Part of a small language model's weights.
Size: 10 layers, width 64, 3 heads of 32, MLP 256 GELU, vocabulary 4096, 0.872M parameters.
Architecture: LayerNorm after each residual sum, learned positions, normalized queries and keys.
Training: a variant of SOAP for these matrices, 146M tokens.
Each number is 500 + 40 x the weight over its row's rms, rounded and kept within 0 to 999. Layers, rows and columns count from 0. Numbers have three digits each. The size before them is the row's rms in percent of the matrix's.

# v: layer 5 attention value, 96x64, rms 0.145, rows 36-63, columns 0-63
# o: layer 5 attention output (transposed), 96x64, rms 0.12, rows 36-63, columns 0-63
# q: layer 5 attention query, 96x64, rms 0.155, rows 64-82, columns 0-63
# k: layer 5 attention key, 96x64, rms 0.117, rows 64-81, columns 0-63
v36 129:444535493444515568520464516541477550500440509470594501464485495525431503528425415487526482531507447513443542491523451455550504473559522484449514534524495558557532488559447488479466467514539441
o36 138:527525484544469532556546464455511474479534534531523560503510495476572507502593534522499512495497595430554445521475511455490498504456466484548479437488533445457490504381533480534502494483426526
v37 126:442465472438519492466501420509490523517445562444497534497590407483518498478524553541462507531563499422516494415520530503543508481554462492451534530522486516443471578447493517534495490541491517
o37 139:553515500583541530541546541510501535493534473540506450563489563526479490566506488518571557516452564545554473569442470540422524483494573523503497518478479533550566496514561465497522558482509497
v38 133:449528484575465502503538510504459462454458462537490466480508441453522523517537479488548525484521480478461501484467593509494449517464522445541484534531548472469546502550543500472611378443480489
o38 142:498420464443511429470540506500512523504518529472468440452520574547506459437489548497467504533499545539521486489556429535476522452508453492552443509520536543451446554473448451498412487555532530
v39 128:453555500545544570543486482501507496485422490464476489492515505588540585458514500525453532452428559586472529525489466507442500502481466518577524474540493493478506534439524485468540491438429531
o39 136:540477545471421430492531545511516517517567551499499491443532518454511443509467563532576472477550471445519460425483520548479453466485473453506482558565510531578500488484510546560488510520576491
v40 123:474495452427472563503507468539522456521458506497440482523537484506562514442510579553483554486604533425529536485443519519538554564532493520519517516493466446465472487512423494510563476488437509
o40 126:560471558549523461523483505481491475501560493433525480571445511468439519579467481434509544533488441544495438502506478485444494422526575467462440495460502559490518480546540480426454487477520483
v41 123:570479562593533466480491533453474539491530493429534583516501509474441554572522468444505516528470480494453501504539522451508465434527518477543469472486460444509555503549599543525532485501474485
o41 106:433523528449471540496497442554496512475426467545478474409540507559561492493442512574481437422472567526503545445499489503490546566491491540526524532524529476471460465493437488530469496518491563
v42 117:476525555567481542537497490533450476479515465574471470535508523531446471519428470504490442479495502549491468525445465537385471563475522511476429559492535529483429470552540474466503475521505578
o42 111:533515479450497467452488504504567499572417544407499495489513463461516495535543565531495550557508516475416508490581536503573533449523472487602538460485486526533543535484481486493504482519461462
v43 124:502499401567552577537562463503492487402531458552480492539570558583491451476484510494514485531539528547493505510468452519467530492470525465469476477505591553487485516514468465518532457495456529
o43 114:468436500410513451528457541519514459583447564447538491472444521447482552485522579518522529510501513444512466490549540509528418518508463496571461504485498490515520542509504406466475499474554469
v44 103:502487480545542539533497486514507508520493445488478517482481450529568543565534501521402568514450497539439507517525434491595517513572474441528539480522447416460531483503525515486573544486486443
o44 109:537506549496474462443560463522445497510512503555541521501500479482468429492437557438574442496467524486568542487516509545430492484455499479521531525535484552484467499453503492580406485440569527
v45 104:462513604526486470487512499492488532500440576400558485494554450442457558460531456517423472509467454502503478466478492521504493538502485542572491533534505465425455535487553516482495479522473575
o45 100:574528475496466499495575492522534529489548459508403434490470566591549417532460543533524494463513536475535485512510490486487561455535516500510477462466499554584519476483476504530493528534445427
v46 126:460582488489535514558518440478466439432435517443499555550571493527475573505500461532510507443479496488517501467463588454504507536427487526481490447478546495455515527497524504466496438419479542
o46 131:518420478453459522527456553490547537468528517540480483385427555434566450477450538512476502499479467490485457502497417471527437450519480469517497519497518517542442451506442468497506523567524488
v47 107:504532520547487512504463477479532482570495455475504455487376494478600531564534465499488531479397530490511454550512517504526488530487499501561528486475488433472524485457553454445573546501477457
o47 117:532529524484507492426517489510463557489545506541514563472577447525448461480501515446494446478534490526496598469492459561484545483482535443473536513549521546523523494490431575597484519497568532
v48 135:482584464461466537565507460510520495521495513574432527494516486555562463488544503550490544447490566525489529462481598511493532546506504573498514458456526446432532530486468469449460496417485481
o48 138:501405494579501485484499540418507512482494563459540556468483507406458507508426522453516478567528428529500511521527437547518431438500495489441498494524489518508432468525478518491538512560518534
v49 140:511585535496477465530490448516489470547479533417542463513431517480430534516488405500543499471412495503533479525433547498466528564476541593491491524458538503472537491527518465428464497522483494
o49 145:542508488494486546470444489470519535426533484504442528449496447468544493479506485483425453450551459487430533505503429487544482460491525412454514434494528499554495457438407531494547498536464455
v50 114:556511505497513485528484548511523571515523480510502519490472462420456518561463492442575483450439491472494509432497545502449450473491524482436493577491514528543549551572522545434511503535568424
o50 102:465499424517538537453456459421484548496440469505460493460584493503519513470534518579488469539543628528498471512476445495502546492529529529551544457547539499482473499473484486543494502530432552
v51 148:523463470542527444423551415416485495459548520425538564567567520486450534527498523475492514550541470503564451497496494532505477454474483452459452485499517523510471520467507564526429483508521557
o51 139:497498467463489526563432502538474515499472463587411438441484524552540468456513503505517486486418537477490526543454499484498524538489523539553524560482456534536535487601520443440567496518496464
v52 129:469514482539586491510472490459499479478439575373483529501493588529480537478511498488489493533489512591559492505572486462527492420496487556510489455536505563491521574521489516509460491475447513
o52 133:459440545438403497539523545528530497495557469598481523472489518451559482499549467516493486412515473448529462475438507504508490570454502494505507549496528468565512433552500522483578539502519505
v53 102:476523513589465491514508480467452500491493449512522568457489461582479479487517471496565520507484616482491537519544562460477477471470507476515569486482533501569521564440518432533535461472444435
o53 105:477499522437506517512472537523487568514455577471551517405560479516479559451487512541486501508485496504548518481494421566475463556506475471450458529516548479463514531462476531508510556571533610
v54 125:490427573564460480485529516474493501513559509502513513542503529563549505491492502463528515520517556473537435553475512461445465547518481457499451463431496461570448496451522461524483525569388554
o54 138:521592558463521548544453513533520513593454530445459518472489416480419536511445464528487509471471513549435532485509498513504504570507553499483521570470515537522543556545460528471545507524507451
v55 125:533461496555512492412471519459454424489485484454515495479476491454457504512459493551638484524551504433531474523497607463523480486488519511506491571471519512501518478568522506529527441441470503
o55 126:464468519434469492551524486543512540473522496490492475504537542553550577496578460472380556506504514551450532491513430479476543514531529506465434482475505490432499474555479502426474526545489566
v56 147:532474556624471530536473473439435559505590452524475504535517486452461498487534497488501493538486458516478489559485450465437536484428501524524498493554504521519453513481499487617492501478465549
o56 150:502510566412463449463508507586521480548430537478525479465511489581553543500434450532473539509496457511479553515473529507527469533583455514533435518504500423573543529473542500517488518508491459
v57 113:543502536445490434446506487508505555519544516525504486522442512549436500498474506504422491502485522573511510546531397577443501472513540518528457510497467458523471470426478502530388554513547502
o57 101:493549501565489488482463426510478451444476525461482509520557446496529473475479496462573452483507445420490529503484625489540512477478448516478547460503431503454516481542560566470552451474502488
v58 139:506556467473448504532471461499489496546492473488437525482465447430449468520526486523555544487548517455459519509423580443539535475441510535518525473498435485523528499523467505540566445430459407
o58 126:476452588539507491482488518530487488459514550525580520501531528519535528499471398509451482525498461582532524534468441539531446501555527438483453517485526468460448456431503477465476471533481593
v59 119:512539511519493524552468464508488563507500463470456511508560484448399456458517415458426516483469515552444510452445417487499588495471496563520515481523456515438465559558477509514493487499480465
o59 125:505459526504454493408506482495507446489437474504523496480427535521539458549450485539536438493512491444550442497480525486532438486529492462503456467465479462581485426400503452526485474488423457
v60 103:511538538511498587541433445487492499535536458512541507542463544551499521471464474534505475469432519523527494509568461543460533562502543606457494547506538530485442518481492447477429558500563545
o60 112:547482485497452477467460516454498526477456524462547571455550437466527535544551529472487528553513452426457512502455491479517514469505480492504512417520489450551561439519519598571572534506469473
v61 127:493461430508555550415515486515555479474472460473528481459482515620516459513442491522535511530518585515480462552522435474536490489548464429502531483449509500543488473432480450520500528513430471
o61 114:479538537456460503581511468525432500528499566492519541484516451441426547478553517449508489448464550435508518452460520494440445544424533469441484516473460514435506494471493482482446480428540527
v62 129:545452526565464495530497569460513547494593443588434541529549521420540468500527528416450506491496501460521496464470475512434510511449496448486492488492461489522454503583479527481542542516511482
o62 125:470515504458563523399477487485510483612394454462521510532470489556452506558433498549526507544527496552506497483541536501540535520592532523525504561506525518534527541560515476500489480507462504
v63 122:468503537501486514459522472515464503482501481554549471542549419535487503506479467567534447505494496454524379520501517509487513594470553476492468546486595471460440517457542460543460497484516581
o63 114:586508440456486505519538504520542555536470563447467509453486542519511497478460530443480580551449548479479566595478466473510521440543492514518507430460426537511525509509485476517472529524518423
q64 096:492514472499448464471623552482537432585489517475491536494564529439508477471488454496584550529540512512439468482497453504533507456451480544480441538564474503507523435487512468508514517442452471
k64 109:467549442386514551463459498546505470479443463474508479444504565517493516490455455577523508454509507488483508533499544478477462571523439566507478522483502402489488507409464538501499541456476521
q65 145:521509568490471462480590536468518523526472468501460576501512447495454512470494415482442529514540506523481539542493510449564577537523521551417573478465472541466502496520422533461485522538480450
k65 088:536458498542542558533393557526459519550512507518507508541486478471484505458497518490513484507497527553580487511484504553492454499529585531525528471580513494565517611533592514509501497446540497
q66 104:475481556531501483459464490490498466566500528481441494500405505482493523461494498476470479477469436467418493504445530524515408447479565492537563583460567487559427488535495505444467467536506524
k66 131:466454555433511512505485464492454494533493487487528469460543497572482547481494445576467527451485400547464589539513520472479401472501522420462474491485508422503430490524469492507477462497498500
q67 091:458496483436500455459517511500512523436523461429564456493539511514506549416521569499515532467499421501462548528550457514512490484437468432428429503469536446543477482520416501510479523494537546
k67 115:514476505527434473412491492528484431557474498526575578549495520532459490531525482432508520537544482545507561529543553466553530516599518482533503521473463490417408519491486489498489479503532540
q68 128:500567462547513485482512421494481468432546527473477474485534433514521547524493556474534491396495526448492569478540505540502538516428514427459572501503499570536511514500489578474546525505545543
k68 094:524494516544497552566489511515449491473468505556520527494412525474476475516524437558516518559436480486461436507466482498429533437521561535557471496458452494473509589482586431509491466508501548
q69 122:483485433445519529557472495442493499500528523415470409528479492486529453504562555537538483500407509447512404499491459477484496475448481506480503545505515535492541486468587430483506508532544557
k69 084:520486467537578504546441529529537411453614544523451490479473470478461565482525449522443484487466531475519530464487502518465395485549515495507536522433470490530513475514468477474556474446466504
q70 122:521550504460503538497520493507513482515536433484446467604527496466492457468494475503517494479558449470524457483474525462486550522525550528492559558505441475539566505517493559427514559447384450
k70 109:427401539499492518520475572518549540488464566465548544472531591508525548484561451491476493592449555469469450472504504422487517469534471481520485513481515440486477505495532455451491497487454517
q71 119:535552458503494534480528435566482482481524486538462505503497471531487390502512487534563443458472550489539474537482475467473567525449604455471505446467528521552587528469504557457472480476510463
k71 120:451431482551526465561505558434534427503457526522548486519534502470475467488574502431479500551452513551483519495498527513551516470442403546425536535481406498505475503519516471537498499507557507
q72 115:470530504518607559478398449496542506469503438497459463495525438477465517526453452564520481502457420533506524488518536554503479506513540490485503525551453507524536514514537502466470497576565585
k72 079:516430487515507548467503463572478521482484529549484425496488453578507508438526496449547531518432492517500498546428522526551524497515516597503550504471490567492474496485433511518444553463567570
q73 090:483547510421492570347480485530471478524490501452525481520531502475459520514501522466573515485539446492520536407582510559487462474498435500550508470528518478511496476454523541551533470509485493
k73 104:477518497495515602519508583494555509515538498483513487486536519548507522503472561515492547551524451541520504487519532452513522597600469551493419553532571473567506572526505492528542525537505499
q74 096:482479564531452411536497541475499502471535507481476492489545494483591508429557429452477492531584452473439541507554517474578506518538506540508520485532506411507509479448485525487500524552425506
k74 113:481531511521520553440532428577506493418542492545533473512534552536527518526480472553490509415513406462516549534442548518557478428541489527561508521513512480520458445465470492555453477515508477
q75 090:497510484506510542437465456520486464449446523513579501453549506559540505474529541549468467544547516550516530493487535517544461497487476488502467466507542477458521449462463379564509481611517557
k75 106:480557492413481480388518501507552520458514400485433491500515488503496533488517508512503523403578476496458535416549553502493538538521460516494523471532532465494534470515548550548473483518553515
q76 117:537502564520451476516481486494462416616497483427470493564498462495552541480506447410548541512518516517515470496561460481458562523455499502527529453549477523416542474501486519477482506462482444
k76 107:502487496515489501502554506510499428485433580537498537470559443454498582448554471534517492517476498459404593499498512498492459584480444511448460451478490477454518453464515535535525483481497568
q77 091:509539431469576491533500460528537516488498472515457477550500537471454557486449487621533493475463549534531566542519505459477479495532512496526547610558487525461525538581520506440524477497523497
k77 120:547427534530448480525566579430495532556487548440489496503551556478498523497499449414457600559476512550549504545481428493509498496515523502501472459443472487460488470501475427487484494517493532
q78 098:500500510466578472492460543546450498410508438453533505493471494558524549509555441478474495465476448452536555542507516472477562428480517543473444507516606509486519463541463499548558530515494547
k78 100:506457437529510532491491506521501426496518568568543535484529520527546429542492472501471473488547415549578506533458501547595474487560487482521438461498545498513463505451560516520497448580506495
q79 111:485448471511491554524424484528516513505447447504446463493499546483530550496536463504496562450479414470479421431539487495489452471480425598505476487482473472517509459506467522447530523572531574
k79 093:507514465477554434465526537520435503485480490548526444503466502580499456389489536508548415499460505511544547487415466479551471483553518418496471480482511468539467512474466426483502470456469497
q80 096:475474475514539491525419487541564482548515488542514500501535392518449513463595477521460518531518394439482552556504496532492507528474502518500529478481474546561555522535534465441550526527486445
k80 095:519497529464485485528485413480431500494506464556466453519499561429499494469400486528494503462440509500455510470479555473578504468531464449488456553441513497515478477475489516476419540406449537
q81 089:506505503531472467547483501529560496396595521472421508568513520545486555440544417450494466463490449442511538497531487509493474487591501508517522521526441516555506452528456510459467542519514494
k81 097:515515505480528508514539468489401453527480481460456511490491427517493494524475521529521443389436491450498513503456538436493556556506536461440511505502487549451552557458533527567490471416498459
q82 104:531484451476545539521524514540503558579508461494468427474515565530471501509440503489490543479448538516504540536422480495446510495490553517517479546430467523464610560560526451456463451525489463